{
  "vocab_size": 32000,
  "hidden_act": "tanh_gelu",
  "norm_place": "pre",
  "qk_norm": false,
  "bias": "all",
  "beta1": 0.93,
  "lr_head": 0.00798,
  "max_grad_norm": 0.5,
  "decay_shape": "sqrt",
  "final_lr_fraction": 0.0,
  "doc_mask": true
}
Each number is 128 + 32 x the weight over its row's rms, rounded and kept within 0 to 255. Layers, rows and columns count from 0. The size above them is the row's rms in percent of the matrix's.

# layer 10 MLP up, 1536x384, rms 0.0696, rows 1173-1310, columns 144-191
size [ 98  98  96 103 102  97 100  86 102  98 108 100  97  98 104  98 105  96  94  94  96  97 102  99  91 103  98 103  99 104  95  90  94 101  94  92 103  98  99  94  94 115 104 104  92  92 101  92 101  98 108  97  99 111  93  92  92 108 110 100 109 106  96 100  97  98  96 101  99  99 102  89 110 100  92 101  93  93 104 104 100  97 101 101 101  99  97  98 102 100 118 111 108  96 103 111 109  99  99 104 105  92 103  96  88  98 103  97  99 101 103  95  95 103 111  95 112 100  98 103  92  98  92  99 108  98  92 104 107 103  90 101 100  99  95  99  96  86]
[[ 88  79 121 117 117 139 151 105  96  68 112 129 150 163 119 138 143 149 108 125  93  98 127 154  82 155  61 114 105 147 154 145 107 132  96 163 131 156 125 121 128 120 147 104 135 156  79 147]
 [155 122 140 128 172 102 120 121 146 210 147 115 135 134 169 161  98 159 133 132 127 169  72  88 132 175 150 110 131 103 101 128 104  98  90 196  66 150 113 158 160 134 183 116 115 167 165 157]
 [ 71 159 110 129 149 115 217 122 161  86 125 142 101 138 209 142 115  96 183 123 154 133 123  99 116 146 122 147 152  98  74  67  94 172 110 167  76 111 137 139 110  71 175 112 126 155  84 178]
 [187 179 118 113 135 149 154 102 131 136 122  42 193 153 101 120 124 121 124 175 137 150 128 133 124 163 123 111 151 103 110 129 144 140 128 144 156 171  65 159 173 112 158 118 123 153 119 151]
 [ 94 127  93 188 173 102 112 142 139 189 140 155 182  80 190 158 115 130 170 186 154 153 171 100 108 154 107 113 115 143 117 144  90 107 123  99  81 163 168 153  55  86 158 132 187  87 193 183]
 [118  44 123  90 122 119 148 104 142  94 118 156 125 120 118 103 141 120 114 113 133  89 157 146 129 123 121  88  48 130 134  95 143 150  88 122 180  67 185 129 116 163 166 145 144 138 131 103]
 [135 138 160 123 181 141  66 140 154 162 162 197 155 154 145  93 185  65 156 129 134 119 146  99  96 153 140 156 127 163 162 178 110 137 179 145 148  82 171 104 152 150  61 117 119 117 106 199]
 [149  86  83 109 173  88 143 125 118 147 162 123 131 107 206 138  94 186 164  49 189 118 129  95 100 120 137 144 147 105  98  69 166 124 171 177 118 135  64 146 138 126 137 213 113 150 110 142]
 [102  93 115 132 192 136 116 153 143 163 104 150  92 132 116  88  79 104 133 102 122 180  89  93  83  81 101 143 147 121 182 180 224 111 111 134 204 172 149 126 142 139 118 112  94  89 158 161]
 [149 181 131 116 110 139 175  92  85 116 125  68 190 116 155  86 130 167 131 143 163 151 213 106 164 191  83 122  96  72 103 161  90 167 118  98 170 124 125  78  95 144 112 152  81 111 164  74]
 [101  94 106 104 108  76 189 244 128 180 106 121 100 138  97 130 118 150 161 142 112 134 118 131  87 138  98  91 162  81 136 107  76 118 151 123 109 106  98  97 143  70  82 144 130  98 108  93]
 [133 152  98 118 125 113  90 209 131  76 132 184  83 139 121 141  90  78 114  95 130 115  99 142 130  79  92 154 152 152 176 127 184 171 182  78 111 115 161 164 101 100 157 112 124 115  63 164]
 [146  84 123 155 170  54 125 131 132 157 170 111  90 156 153 191 128 129 128 206 218  83 141 166 135 155 105 140 128 104 118 136 104 143 112  85 183  74  84 155 111 122 132 186 142 172  88 177]
 [113 136  80  76  81  85 133  73 156  95 136 103 152 150  49 118 171 183 135 165 150 140 169 119  71 144 133 117 106 125  91 130 181 170 117 125 130  99  97 152  89 101 115  81  70 185 155 134]
 [147 157 124 132 142 122 173 107 145 131 116 144 127  51 160 127 187  84 203  55 136 113 202 235 152 109 143  78 109 121  59 101 100 105 120 105  76  97 147 100 124  69 110 129 140 105  63 130]
 [ 87 125 137 174 162 126 224 182 102 103 182 107  80 116 184  89 173  62 182  73 118  98 144 114 154 178 127 127  71 132 141 126 102 168  97 112 119 114 114  93 139 167 111 117 119  97  96 163]
 [107  92 143  97 102 127 104 155  86 161  65 122 147 100  97 177 147  83 141 152  71 130 154 130 119  99 125  97 112 126 124  81 135 123  94  99 167  90 120 162 120 110 107 116 109 141 122  64]
 [ 66 115  78  95 119 126 156 129  87 171 100 110 131 101 137 141 187  97 148 134 185 184  88 110 158  94 150 101 120 182 100 148 147 119 161 108  85 167 113 126  99  76 167 137 151  59 176 141]
 [ 83  83 116 163  71 187 135 121 118 134  96  90  72 113 122 174  73 193 143 118 107  95 167 131  78 110  85 141  78 147 156 141 160 122 111  95  96 148 158 123 159  74 116 108 114 139 195 182]
 [136 150 167 178 108 144  93 113 148  95  53   4 136 109 135  94  81 102  95 137 178  69  78 127 152 149 127 152 133 174 120 105 155 106 108 162 119  73 122 114 173 201 127 142 143 145  87 136]
 [178 101 130 128 135 113 158 124 169 157 171 148 163 110 163  91  97  89 193 156 144 106 158 151 123 130  88 135 123 175  98 108 163 149 143 152  92 104  88 119 190 124 110 112  77 109 150 151]
 [123  51 149 105  67 188 108 126 136 126 150 146 139 114 115 128 100 108 182 156 132 147 140 106 174  58 164  87 131 110 127 137  92 143 135 129 132 126 134 117 145  73 230 115 144  89 125 145]
 [ 98  87 112  51 140 118  99  92 157  92 139 140 165  99  90 127 117 124 111 129 124 162 135 169 175 149 128 124 189 176 128 126 143 113 161 120  84 131 118 146 108 105 100 137 124 142 147  77]
 [127 115 175 104 105 121 142  84  55 149 146  96 133 142 152 160 160 131 140 151 121 110 146 165 107 188 121 102 129 138 150 141 107 110 172 172 142 143 124 110 103 106 185 111 129  89 190 110]
 [ 91 144 215  97 119 111 154 119 213 128 190 142  73 128 124 163 117  87 157 122 210  97 190 156 117  50 156 113 100 133 114 152 126 125  91 123 135  74 124 144 143  90  93 143 144 117 160  56]
 [101 141 146 170 110  93 139 147 123 115 138 129 146 151 175 140 144 121 138  83 152 138 175 103 105  93  75  96  92 134 150  88 147 123 109  69 115  69 122 196 116  54 100  99 150 160 130 180]
 [122  93  71 127 196 111 125 162 118  69 125 173 109 129 113 133 119  96 145 128 140 142  96 127 105 154 134 118 156 170 200  92 152 121 102 131 148  85 109 162 164 119 116 153 171 122 111 116]
 [ 87 137  69 108 106 100 168 109 143 119 162  72 114 105 136 117  83 132  93 164 127  89 151 123 105 112 130 125 123 132  51 134 167  99 150  60 143 132 128  99  93 112 145 142 106 159 112 164]
 [ 94 123 144  36 172 181 119 137 129  75 153 165  97 111 113 129 168 142 154 110 110 103 106 136 104  80 162 157  91 129 150 114  91 133 138 122 132  85 127 139 155 109 149 124 127 118 146  91]
 [104 153 167 116 104  95 178 126 169 121 123 121 144 132 159 100  48 130 159 185 133 137 109 114 140 114 132  85 173 124 199 194 151 133 103 151 106 136 106 181 116 147 123 145 146 142 194  88]
 [111 100 201  86 165 117  62  93 172 154 111  93 161 131 152 133  77 152 162 113 139 102 147 148  85 156 137  95 165 151 161 206 125  90 162 142 125 115 165 116 141 157  99 117 131 114 105 115]
 [146  82 157 113 151 207 113 118 166 151  58 162 111 146 120 142 167 111  78 112 107 100 117 130 162 120 143 153 147 170 175 123  71 184 220 142 133 129  98 141 124 125 115 153 138 153 142 106]
 [135 103 142 179 115  69 123 143 143 124  96 141 115  79  72 161 145  98 165 120 178 136 132 165  78 130 136 127 162  67 148 148 100 111  91 125 122 134 132 148 143 236  67 145 112  90  91 141]
 [125 112 162 147  83 155 135 168 123 113 142  74 157 158 120 147 117  96  76 102 176 138 160  25  82 151  93 190  93 152 114  71 179 123 189  41 145 104 152 133  85 130 100  81 134 172 127 137]
 [154 141 104 121 119 184 135 137 154 128 183 141 167 181 166 135 130 195 145 101 128 156  54 113 191 148  45 158 122 118 101 105 140  88 144 112 144 132 215  51 152  34 146 104 142 102 112 127]
 [169 120 170  74 143 133 172  98 156 143 165 138  78  78 149 148 134  57 184 147 134 146  72 160 133  97 117 114 157 113 134 152 135 128 122 103  83 108 100 176 118 127 105 189 215 149  91 152]
 [118 217 129 137 161 106 133  58 124 132 127 111 109 164  66 102 119 106 112  63 161 167 130 188 183 139 103 166 122 129 162 196  78 214 162  79  66  98 178 153 121 204 107 175  74 162  91 167]
 [171 168 141 175 103 161 111 124 109 123  96 112 124 155 184 107 168 155 122  98 110  94 117 138 177 149 135 159 115 113 109 146 145 161 158 114 124 148  72 108 106 157 113 147  66 133 153 142]
 [170 159 133 145 164 160 111 156  99 163 108 161 117  96 110 129 167 147 123  90 136 126 112  75 147 119  79  65 186  49 116 116 203 133 140 121 148 142 207 179 126 187  97 136 132 124 163 114]
 [124 100 157 159 126 230 190 124 111 130 114 130 118 168 159  77 147 131 173  70 190 156 159 130 180 114 118 157 100 134 159 160 130 163 116 165 143 145 129 129 130 172 101 131 100 103  99 136]
 [113 106 192 131  81 156 168 145 148 195 142 136 124 118 162 140  99  89  49  75 140 133 107 123 140 138 120 142 119  76 101 199 127  90  56 119 123 156  95 103 127 166 145 113 104 144 101 174]
 [102 165  69 138 157  92 128 159 101 167 134 100 144 109 121 154  80  92 122 108 160  85  83 117 118 149 117 136 102 101  95 136 181 141 174 129 169  84 100 113 102 120 130 117 143 140 121 104]
 [ 94 178 141  36 128 134 151 143 145 235 155 122 137 153 163 179  95  82 126 138 126 112 127 115  96 100 107  90  86 147 113 137 136 112 132 167 107 123 110 114 140 111 128 140 155 125 127 129]
 [ 99 122 144 132 136  89 112 107 106 112 124 133 110 180 148 137 110 177 122 131 147 125 118 126 151  98  99 120 105 118 125  60 139 155  86  93 149 127  93 118 113 157 124 137 146 159 117  93]
 [117  92 118 167 127  88 125  98 128 118 131 112  96 133 116 130 136 104 135 157 125 196 128 120  77 161 146 146 171 112 124 176  88 121 107 112 100 104 147 149 157  93 139 136 125 145 134 150]
 [101 176 132 189 133  95  91 121 183  88  92 123  34 134 164  74  92 151 141 126 121 183 149  86 113 144 110 211 134 116 155 180 117 161 142 112 125 152 158 133 101 156 154 171 112 160 127 144]
 [172 189 139  82 118 173 147  74 156 143  91 152 186  74  71 123 156 112 143 100 149 103  94 121 126 106 119  69  82 103 169 159  90 151 128  99 161 163 137  95 191 178 140 170 187 138 152 143]
 [136 156 150 145 181  84  65 152 140 101 161 127 152 151 128  89 200 157 128  86 109 114 126 131  76  95 103 123  91 127 181 151 121 223 118 153 120 142 161 177  84  83 119 137 167 139  73 142]
 [180 132 136  82 170 143 137 164 128  96 122 109 158 163 107 118 102 151 138 123 142 137 163 169 205 155 171  93 128 146 157  83 165 129  85  87 144 105 129 154 161 161 105 114 164 116 123 109]
 [142  85 171  50 151 105 171 100 110 141  88 129 119  74 181 124 105 118 174 124 128 120 114 128 119 136 166 132 140 143 156 171 117 159 120 159  95  85  98 114 147 176 164 146  98 127 121 154]
 [160 156 138 130 117  39 130 193 182 125 127 115  63 128 103  75 132  94  96  79 111  93  97 220 141 184 108 102 117 144 151  98  88 160 150 123 172  71 161 100 106 126 119 116 159 183 108 128]
 [156 196 121 102 128 106 149 105 142 134 177 141 133 124 141  88 133 107 124 121 103 166 154 110 124 111 131 109 117 131  98 148 108 160 117 159 123 122 133 153 101  90 165 127 131 148 110 156]
 [156 154 161 115 131 183 133 107 119 132 172  79 115 139 113 116 230 115 102 115 159 138 142 113 178 139 167 135 105 115 156 140 172 158  94 157 114 133  89 149  78 131  81 199 109 154 113 179]
 [102 123 124  89 129  67  84 188  40 154  85 117 167 116 159  85 131  94 139 122  41 119 134 107 120 114 110 158 101  97 165 152 106 112 152 143 141 154 152 131 118 147  78  94 119 163 108 164]
 [112 153 141 101  85 138 146 104 105 189 142 111 144  74 150 165 145 140  90 100 179 102 120 121 134  98  79  61  64  88  47  70  92 147 139 107 143 148 117 103 124 143 154 176 135 141 179  95]
 [ 79  94 109 135 152 178 153 153 129 158 102  81  86 101 145 124  97  57  66  84  84  82 126 129 138  73 156 122 173 114 118 132 132 119 132 117  57 149  99 146 122 104 176  83 108 104 111 116]
 [137  97 148 103 165 181 125 183 108 135 160 143 123 117 165 133  93 139 157 185 138 180 142 139 181 118 154 104 152 184 152 139 139  81 122 181 160 140 116 135 158  86 147 157 159 147 173 146]
 [137  91 115 118 181 153 131 129  90 180 121 124 168 188 102 170 116  74  99 173 124 142  98  78 104 117 140 143  98 129 137 134 159  94  69  57 103 125  74 131 155 103 100 129 139 109 108 105]
 [100 105 157  69 133 125 142  65 116 101 164 107 119 179 217 127 167 160 156 174 159 115 108 112 126 136 155 133 146 178 106 138 140 112 131 132 157 124 110  56 126 167 118 144 168 108 131  98]
 [110  90 122  93 108 110 164 104 103 105 101 165  33 149  99 136 198 120 110 149 159  59 114  90  52 127 114 130 169 169 188 153 109 195 168 107 142 177 137  98  49 108  49 183  93  98  97  98]
 [149 160  92 129 137 123 103  82 158 166 115 137 144 126 184 168 110 151 138 165 147 129 128 129 110 163 137  74  52 209 128 147 175 151 197  58 128 145 107 130 119 154 172 105 116 131 108  99]
 [116 135 147 149 136 148 122  77 111 118 125 161 121 117 173  61  93 174 183  76 131 147 140 125 162 148 137 134  98 137  84 166 159 134  96 161 130 178  91  86 125  73 156 130 140  99 113 104]
 [130 140  72 181 221 125 127 120 173  41 146 163 150 165 155 150 121 149 179 133 153  99 114 163 149 141 147 114 121 108 123 105 161  92  86 170 149 177 119 134 123 105  80 122 164 147 117 148]
 [150 220 143 127 181 112 105 105  98 168 105 168 158 155 136 176  69  93 176 162 185 134 115 138  93 142 126 129 128  74 115 104 150 117  41 141 123  84 116 119 130 118 146 122 144 111 149 139]
 [143 170  63 128 111 111  90 121 120 163 172  87 121  98  99 133 181 147  98  76 116 114 139 116 142 148 107  95 158 117  78 107 173 114 104 133 112  87 126 123 109 165 113 143  73 119 129 159]
 [136 147 120  93 104 160  50 115 106 108 109 103 156 175 167 117 103 106 145  64 135 120 109 109 112 199 143 145  73  94  90 136 120 141 135 190  85 109 135 100  87 134 100 131 143 166 128 108]
 [141 107  74 182 128 159 136 157 136 139 107  84 137  95 146 169 107 122 150 130 184 113 146  90 135 153 135 117 117 155 157 146 126 149 149 133 181 126 123 127 177 150 117 111 114 145 116 137]
 [134 163 131 101 132 117 166 135 122 163 170 118 137 100 112 170 139 142  92 169  51 138 122 219  89 130 136  76 134  70 141 171 114 138 155 177 105  72 138 116 152 191 198 135  86 123 133 155]
 [109 124 110 157 127 153 131  99 127 118 127 149 117 113 164 147 100 121 124 202 135 118 140  77 141 123  94 130 168  73 158 146 140 118 142  96 130 128  95 161 110 116 148 138 117 127 114 137]
 [100 164 129 166 113 102 149 133 128 118 127 161 180 141 111 152 120  89 117  98  76 131 123 143 147  84 124 159 116 151 140 138 173 171 154 163 102 184 154 188 161 146  64 143 137 144 140 109]
 [144 142 111  91  94 123 179 115 105 132  92 119 142  99 146 124 123 139 131 134 126 107 127  86  96 126  91 174 123 163 121 138 124 107  94 169 114 148 149 110 101 119 140 160 142  84 157  83]
 [167 124 113 116  88 143 158 117 122 132 106 105 116 108 199 139 116 189 155  20 174 100 130 118 138 141 109 122 141  92 128  88  58 127 120 121 119 116 171 162 107 120 128 148 118 152  94 119]
 [169 145 131  95 158 138 135 161 202 101 179 103 142  66 132 128 155 140 133 110 151  75 127 186  81 120 110 147 140 149 132 176 139 119  99 124 152  91 137 136 122 196 170 106  92 141 150 141]
 [134  94  82 114 139  89 106  43  83 130 113 137 121 125 188 142 116 134  99 139  91 161 122 119 165 143 191 137  94 152 161 123 131 128  60 142 176 155 101  73 140 120  57 141  64 170 124  66]
 [137 133 183 150 180 190 151 170 195 110 119 146 206 120 123 124 122 109 110 108 144 159 126 127 126 100 113 127 127 132 175 122 136  91 148 132 166 147 114 116 158  66 113  92 149 115 131 127]
 [113 148 139 128 131 135  95 141 141 140 125 172 104 158 145 137  96 105 121 183 162 108  97 131 105 159 155 134  75 142 122 113 139 154 119 113 165 103 141 168 145 108 172 119 130 153 163 113]
 [ 43 162 138  87 149  91 162 131 123  60 125 143 169 154 112  90 109 179 128 108 176 158 191 116 140 142 155  80 151 134 133 108 133  92 108 136 129 174 135  99 113  88 133 153 162 118 164 140]
 [140 149  95  82 135 129 112 121 158 147 155 129 140 200 160 123 132 107 108 131 123 120 147  96 118 112 188 143 100 101 164 143 149 189 196 154 126 159 107 112 150 148 151 142  79 113 106 177]
 [185 149  78 147  69 109 100  78 111 129 160 121 188  97  86 133 155 143 179 155  99 143  70 144 145 138 148 178 111 128  94 103 114 139  81 170 150 157 156  97 169 123 228 118 118 123 135 120]
 [133 171 145 146 161 124  93 176 111  87 151  46 116  77 210 127 121 162 148  99 150  80 130 138 172 115  83 102 137 178 155  98 112 125 105 117 122 123 144 122 158 133  87 100  66 141 136 184]
 [ 73 147 109 121 132 118  89 116 131  92 105  87 126 185 191 131  89  90 142 137 118 105 189 159 101 180 143  85 114 147 153 113 137 103 146  97 109 160 153 166 150 137 188  93 179 130 116 198]
 [163 144 205 132 110 136 113 151 153 132 144  72 137 187 190 134 171 111 136  26 113 110 112 141  92 122 121 120 119 161 103 154 188  87 126 157  96 104 108 147 153 136  98 167 113 170  88 110]
 [164 100 116 128 119 178 156 160  58  65 132 139 138 134  95 134 121 187  82 114 152 106  64 104 185 105 145 123 140 122 114 116 164 163  92 119 139 177  89 124  30 112 159 105 158 228 127 135]
 [151 148 186  95 154 111 154 121 152  70 114 210 126  79 105 157 113  74  83 169 117  79 120 142 113 105 197 146 201 130 120 149  98 149 140 153 124 139 140 191  91 129 151  84 108 145  84  95]
 [127 141 112 108 149 128 138 107 113  77 147  86 194  92 202 144 151 173 140 135 171  87  92 155  92 148 100 127 139  63 101 142 149 188 107  83 124 120 134 161 171  90 133 115 127  87 161 127]
 [138 173 156 173 181 168 144 150 109 151 110 111 105 140  99 174 132 115 127 146 141 137  94 138 117 104 119 119 108 100 148 121 143 156 129  99 131 137 145 156  90  81 115 122 143  84 139 151]
 [ 80 123 124 120  71 157 184 162 103  98 101 100 139 137 155 167 152  59 102 165 142  98 149 116 115 178 142 150 167  97 152 104 112 187 124 116 180  88 170 130 100 154 124  98 102 158 168 132]
 [132 152 160 113 126 145 148 132  97 138  91 152 111 115 170  99 118  58 168 155 166  67 127 136  91 136 102 121  62 133 136 149 123  57 169 139 151 129 168  78 103 144 122  91 173  79 160 132]
 [105  86 116 100  83 162 155 131 119 146 101 156 120 181  59 146 142 107 104 126 100 145 124 166  99 112  71  85 153 177  89  73 117 121 118 155 131 141 121 186 138 119 119 155  89 134  85 119]
 [128 143  45 104  63 140  95 137 135 128 147 102 154  93  93  76 147 130 121  89 161 136 147 172  93 139 168  77 128  82 119 137  92 123 108 101 180 116 157  85 153 157 178  80 123 101 128 123]
 [201 137 122 155 119 188 183 103 114 123  73 124 102 146 158 127 119 139 172  64 120  98 138 121 113 130 102 129 148  96 121 178 112  95 174 148 130  93 142 100 101 144 153 113 160 129 151 115]
 [122 114  15 142  79 129 128  98 124 128 164 106 114  92 146  69  84  87 124 114 150 132  90  86 196 108 119 173 154 129 123 166 158 193 123 175 161 103 184 130 166 129 164 124 107 154 115 104]
 [150 146 140 107 147 129 109 148  91 112  82 165  54 155 101 174 123 115 107 125 162  68 169 144 154  64 110 139 142 120 109 143  99 154  61 148 114 133 162 165 139  63 111 127 176 142 120 149]
 [154 128 148 148 181 155 147  82  61  62 145 165  82 150 100 106  87 110 130  41  75  99 124 167 143 134 206 139  99 142 162 163 206 114 122  93 106 148  73 132 151  86 140  76 107 182 193 177]
 [123 170 120 160 166 115 206 112 156 148 114 111 140 104 129 105 119 172 150  67 110  74 116 118 102 154 122 115 130 121 141 152 128 127 114 115 166 114 168 105 163  91 113 127 134 170 159 152]
 [169 154 169 148 138  96 104 124 125 168 141 133 135  89 144 147 161 135 135 171 175 201  80 137  95 144  81 132 175  86 102 146  66 154  68 141 135 169 142 121 163 152 198 124  71 155 222  53]
 [141 121 147 157  99 139  88 140 124 148 110  90 203 137  99 155  93 183 146 162  99 162 128  99 113 148 114 102 127 200 127  90 184 159 168 158 152 113  87  97 153  58  94 109 142 177 123  73]
 [ 97 103 133  72 129 113 104 123 106  94  88 135  92 176 153 147 191 136  95  54 138  95 101  96  82 122 162 137 147 110 118  67 152  92  75 149 197 126  77  87 127  92 170 144 133 151 136 109]
 [ 99 126  86 163 116 143 102 134 121 112 109 118 129 106 108 137 139 122  86 195 116 150 142 106 124 122 132 144 155 130 123 107  53  98 134 201 126 116  93 107  78 161 136  98 132 160 153 164]
 [106 169 133 156  79 193 144 112 158 104  79 133 137  86 137 108 121 108 186 138 146 110 102 107 146 115 132  67  84 170 136 160 135 126 112 141  86 120 114 114 158 134 127  90 136 134 115 191]
 [155 154 133 112 147 181  78 111 191 170  74 180 163 141 132 106 194 118 151 142 124 108 115 140 156 118 106 154 106 131  90 137 126 139 129  75 128  83 120 101  73 173 138 172 157 106 116  92]
 [134 143 114 150 145 101 160 133 127 149 169 108 124 118 158 138 142 196 130 106 160 118 140 162 101 136 129 127 131 141 157  98 161 146 130 162 174 187  72 156 107  60 187 148 127 149 197 113]
 [ 65 162 109  82 172  91 152 139 110 105 177 113 110 156 109 103 146 136  86  80 110 131  90 108 143  89  90 121 116 101 143 144 105 127 141 172 123 134 109 159 165 131 165 186  82 104 174 158]
 [172 179 124 135 121 116 161  67 176 107  87 127 182 129 148 120  89 176 125 132 152 130 105 153 104 163 109 123 192 153 138 148 152 107 123 132 111 148 132 121 129 116 147 120 147 108 137 182]
 [132 143 148 158 109 120 138 164 144 125 104 139 138 196 157  80  85 158 134 133 122 168 182 117 123  98  96  99 133 193 129 111 102 178 124 138 115 160 193  83 119 188 133  96 123 113 129 118]
 [122 152 132 124 141  99 142 177 199 140 128 137 119 161 153  65 170 136  92  68 163 114 147 100  73 135 119 122 133 163 109 149 143 158 147 122  79 103 151 111 100 129  93  85 148 168 139  93]
 [132 148 150  91 130 136 142 114 134 157  79 147  96 151 132 123 141 196 163 117 119 109 160 110 124 102 140 102 130 101 123 107 113  99 195 141 117  58  68  72 107 155  94  97 102 183 157  23]
 [126  73 131 200 156 176 138 152  77 112  88 156 141 152 195  99  56 118 103 160  82 142 155 132 188 179 147 101  66 132 160 170  90 144 115 144 157 169 119 189 132  74 102  90 152 125 124 155]
 [119 176 105 108 155 131 117 110 124 128 141 151 106 124 124  97 118 175  95 174  57 147 193 201 112 108  75 120 104 111 136 148 119 108  73 138  96 187 126 131 130 142 128 120 116  74 113 172]
 [129 122 119  65  98 139 127 120 120  78 112 170 166 131 118 200  59 136 152 127  92  93 137 149 127  96 108 146  70 158 118 124  64 101 196 121 144 114 153 143  73 134 152 140 128 107 126 155]
 [156 153 121 102 129 108 116 104  58 127  70  76  93 132 118 183 158 165 163 139 133 112 104 106 162  91 115 146 100 122 129  81  82 148  81 141 167 116 110 126  44  82 107 155 140 124 115 139]
 [164 118 159 116 102  50  71  93 101 138  87  98 115  81 104 166 113 181  87  58 143 141 149 142 131 132 146 103 176 144 130 152  74 135 121 101 107 154  92 165 171 131 131 133 134 129 161 138]
 [105 154  76 110 109 120 105 191 134  86 138  59 191 138  56 131 145 158 104  93 147 118 148 165 124 146 119 126  46 109 135 159 111 119 107 130 169 146 127 167 102 110 143 139 157 141  91 166]
 [130 146 154 170  28 115 200 133 133 172 108 149 151 135 138 152 188 109 177 168  83 192 148  58 151 150 137 111 133 173 117 122 149 147 161 107 134 145 131 144 189 120 144 105 179 114 124 116]
 [172 146 152 155 165  98 151 146 121 188 103 147 131 117 132 135  84 125 111 111 114 164  88 105 143 175 111 115 160 147 130 151 141 149 171  91 114  86   9 149 151  85 160 129 125 124 131  71]
 [ 61  68  99 152 171  83 116 170 133 123 127  96 136 174 149 191 118 116 120 108 156 142 112 126 117 123 105 128  75 116 119 137 105 150 195 116 170  92 120 150 108 152 123  98 135 142 165 151]
 [138 146 152 104 178 137 110 148 153 107  44 133 108 126 104 136 135 144 114 124 127 142 130 121 162  88  59 109 107 125 195 125 156 117 122  94 161 118 108 149  80 121 125 167 186 145  74 133]
 [117 122  70 133 170  94 165 122 104 144 122 136 171  81 120 147 120 145 180 122 190  95 142  82 112 139 199 104 122 164 133 100 137 132 122 139 177 123  80 150 125 138 173 123 116 101 125 138]
 [ 81 165 113  67 165 145  78 167  76 168 155  90  90 110  88  93 115 116 163  90  85 154 137 196 140  79  72  93 102  78 152 115 133 176  67  80 163 153 128 100  79  73 117 180 124 173 113 166]
 [123 116 149 187  72 134 140 150 112 173 159 106 134 145  66 153 199 118  52 149 169 183 147 155 145 157 119 102 111 121 202 130 190 147  86 115  61  60 135 125 171 127 131 138 129 118 126 125]
 [130 126 145 113 118 138 112  58 153  89 154 104 102  50 157 156  65 168 135 120 124 120 147 144 192 134 133  91 180 142 187 222 122 133 146  96 111 177 116 176 127 128 164 116  57 145 117 145]
 [ 54 148 150  71 175 139  80 120 154 162 112 120 115 149  94 155 214  61 179 136 115 111 132 159 124 126 111 138 137 126 125  76 137 137 101 124 124 129 159 153 124 126 148 130 154 128 113 120]
 [104 137  89 118 123 144 129 113 140 133 128 158 144 127 106  79 145 191 144 135 162  77 135 123  94 130 180 122  97 128 104 118 147 157 134 127 132 190 103  94 124 129 166 177 132  74  87 166]
 [163 114  84 115 139 104 129 154 123 125 169 125 148  84 173  94 135 106 114 170 126 124 110 115 125 123  94 155 164 151  90 160 181 103 112 128 155 153 114 204 159 126 103 143 122 104 175 138]
 [ 97 134  94 118 171 119 136 204 114 165 117 138 170 138 123  64 137 149 166 142 121 111 137 111 203  88 116 107  93 169 143 114 102 125 106 156 101 158  60 108 157 159 143 114  94  80 138 133]
 [ 97 103 168 110 141  87 151 209 113 131 128 113 136 103 140  94 146 128 152 138 140 107 144 171  80 131 116  57 126 209 118  97 181 136  79 146 133 151 134 145 130 165 102 144 167 123 100 145]
 [ 79 158 142  39 154 100  92 128  91 158 133  79 100 111 137 146  82 184 103 139 157 144  99 162 105  79 114 177  86 106 150 124 101 189 165 146 155 128 128 129  94 115 179 108 117  85 151 163]
 [ 67 170 145  69 170 129 138 180 102 124 167 127  86 163 115 179 157 174 140 124 129 159 118  71  88 106 121 106 133 101  92 118 161 152  47 124 138 146 126 138 156 116 114 145 126  99 133 109]
 [151 134 200 221 102  78 108 164  86 146 127  95 125 137  64 141 140 117 151 137 179 122 118 104  97 122 193 107 146 153 107 159 110 214 182 122 197  97 128 135 120 152 112 174 142 184 127 151]
 [155 159  74 126 145 188 153 148 145  99 165 168 117 172 120 152 132 119 122 126 145 113 157 164 132 145 160 117 106 128 185 107 160 130 126  83 148 168 150 112  99 176 123 163 137 116 127 179]
 [160 116 101 134  85  89 139 132 119 176 167  87 174 123 107 205 161 136 129 114 145  98 104 142 153  97 114 183 143 132 117  94 156 147 108 177 163  84  74 133 158 190 153 104 167 177 135 106]
 [147  90  85  93 145 178  96 109 105 132 145 117 104 116 159  89 146 108 149 161 154 117 159 128 175 155 183 185  75 167 173 168 154 180 120 102 130 111  88 147 111  77  98 104 119 196 184 175]
 [138 114 159  87 124  79 120 133 121 162 164  95 107 158 121 103 139 124 150 154 105 161 104 123 100 115 152  98  70 155 136 128  89 122  74 127 152 127 136 107 176  99 113 118  85 114 107 193]
 [121 128  97  71 192 185 130 175 128 112 128 113 150 180 149 152 151 166 134  82 100 173 138 130 114  83  74 199 120 166 145 117 145 168  90  87 149 173  99 191 129 132 177 130 145 138 105  97]
 [141 172 143 179 122 136 160 123 202 121 131 171  69 132 166 126 181 112 102 101  59 119 122 141 107 159 133 109 105 123 161 139 105  92 138  76 106 139 134 126 111 114 125 152 147 165 143 127]
 [127 128  72 158 169 155 151 150 135  91 144 188 121 121  97  97 109 150 118 151 138 115 137 109 168  91 158 153 195 105 170 140 111 110 155 113 143  74 147 125 131 129 113 141 118 104 150 194]
 [186 168 118  84 156 144 129 120 113 147 156 121 128 113 104 114 130 115  74 151 158  87 182 131 132 152 129 230 141 107 182 185 155 152 140  99 124 137  76 152 157 115  78 132  68 156 105 110]
 [109  84 122  78 143  83 219 170 133 135 165 166 108  84 168 153 137 114 159  95 145  77 161 117 188 158 177 157 142  90 147 159 119 128 118 128 100 141 203 167 156 122 108 148 108 186 133 157]]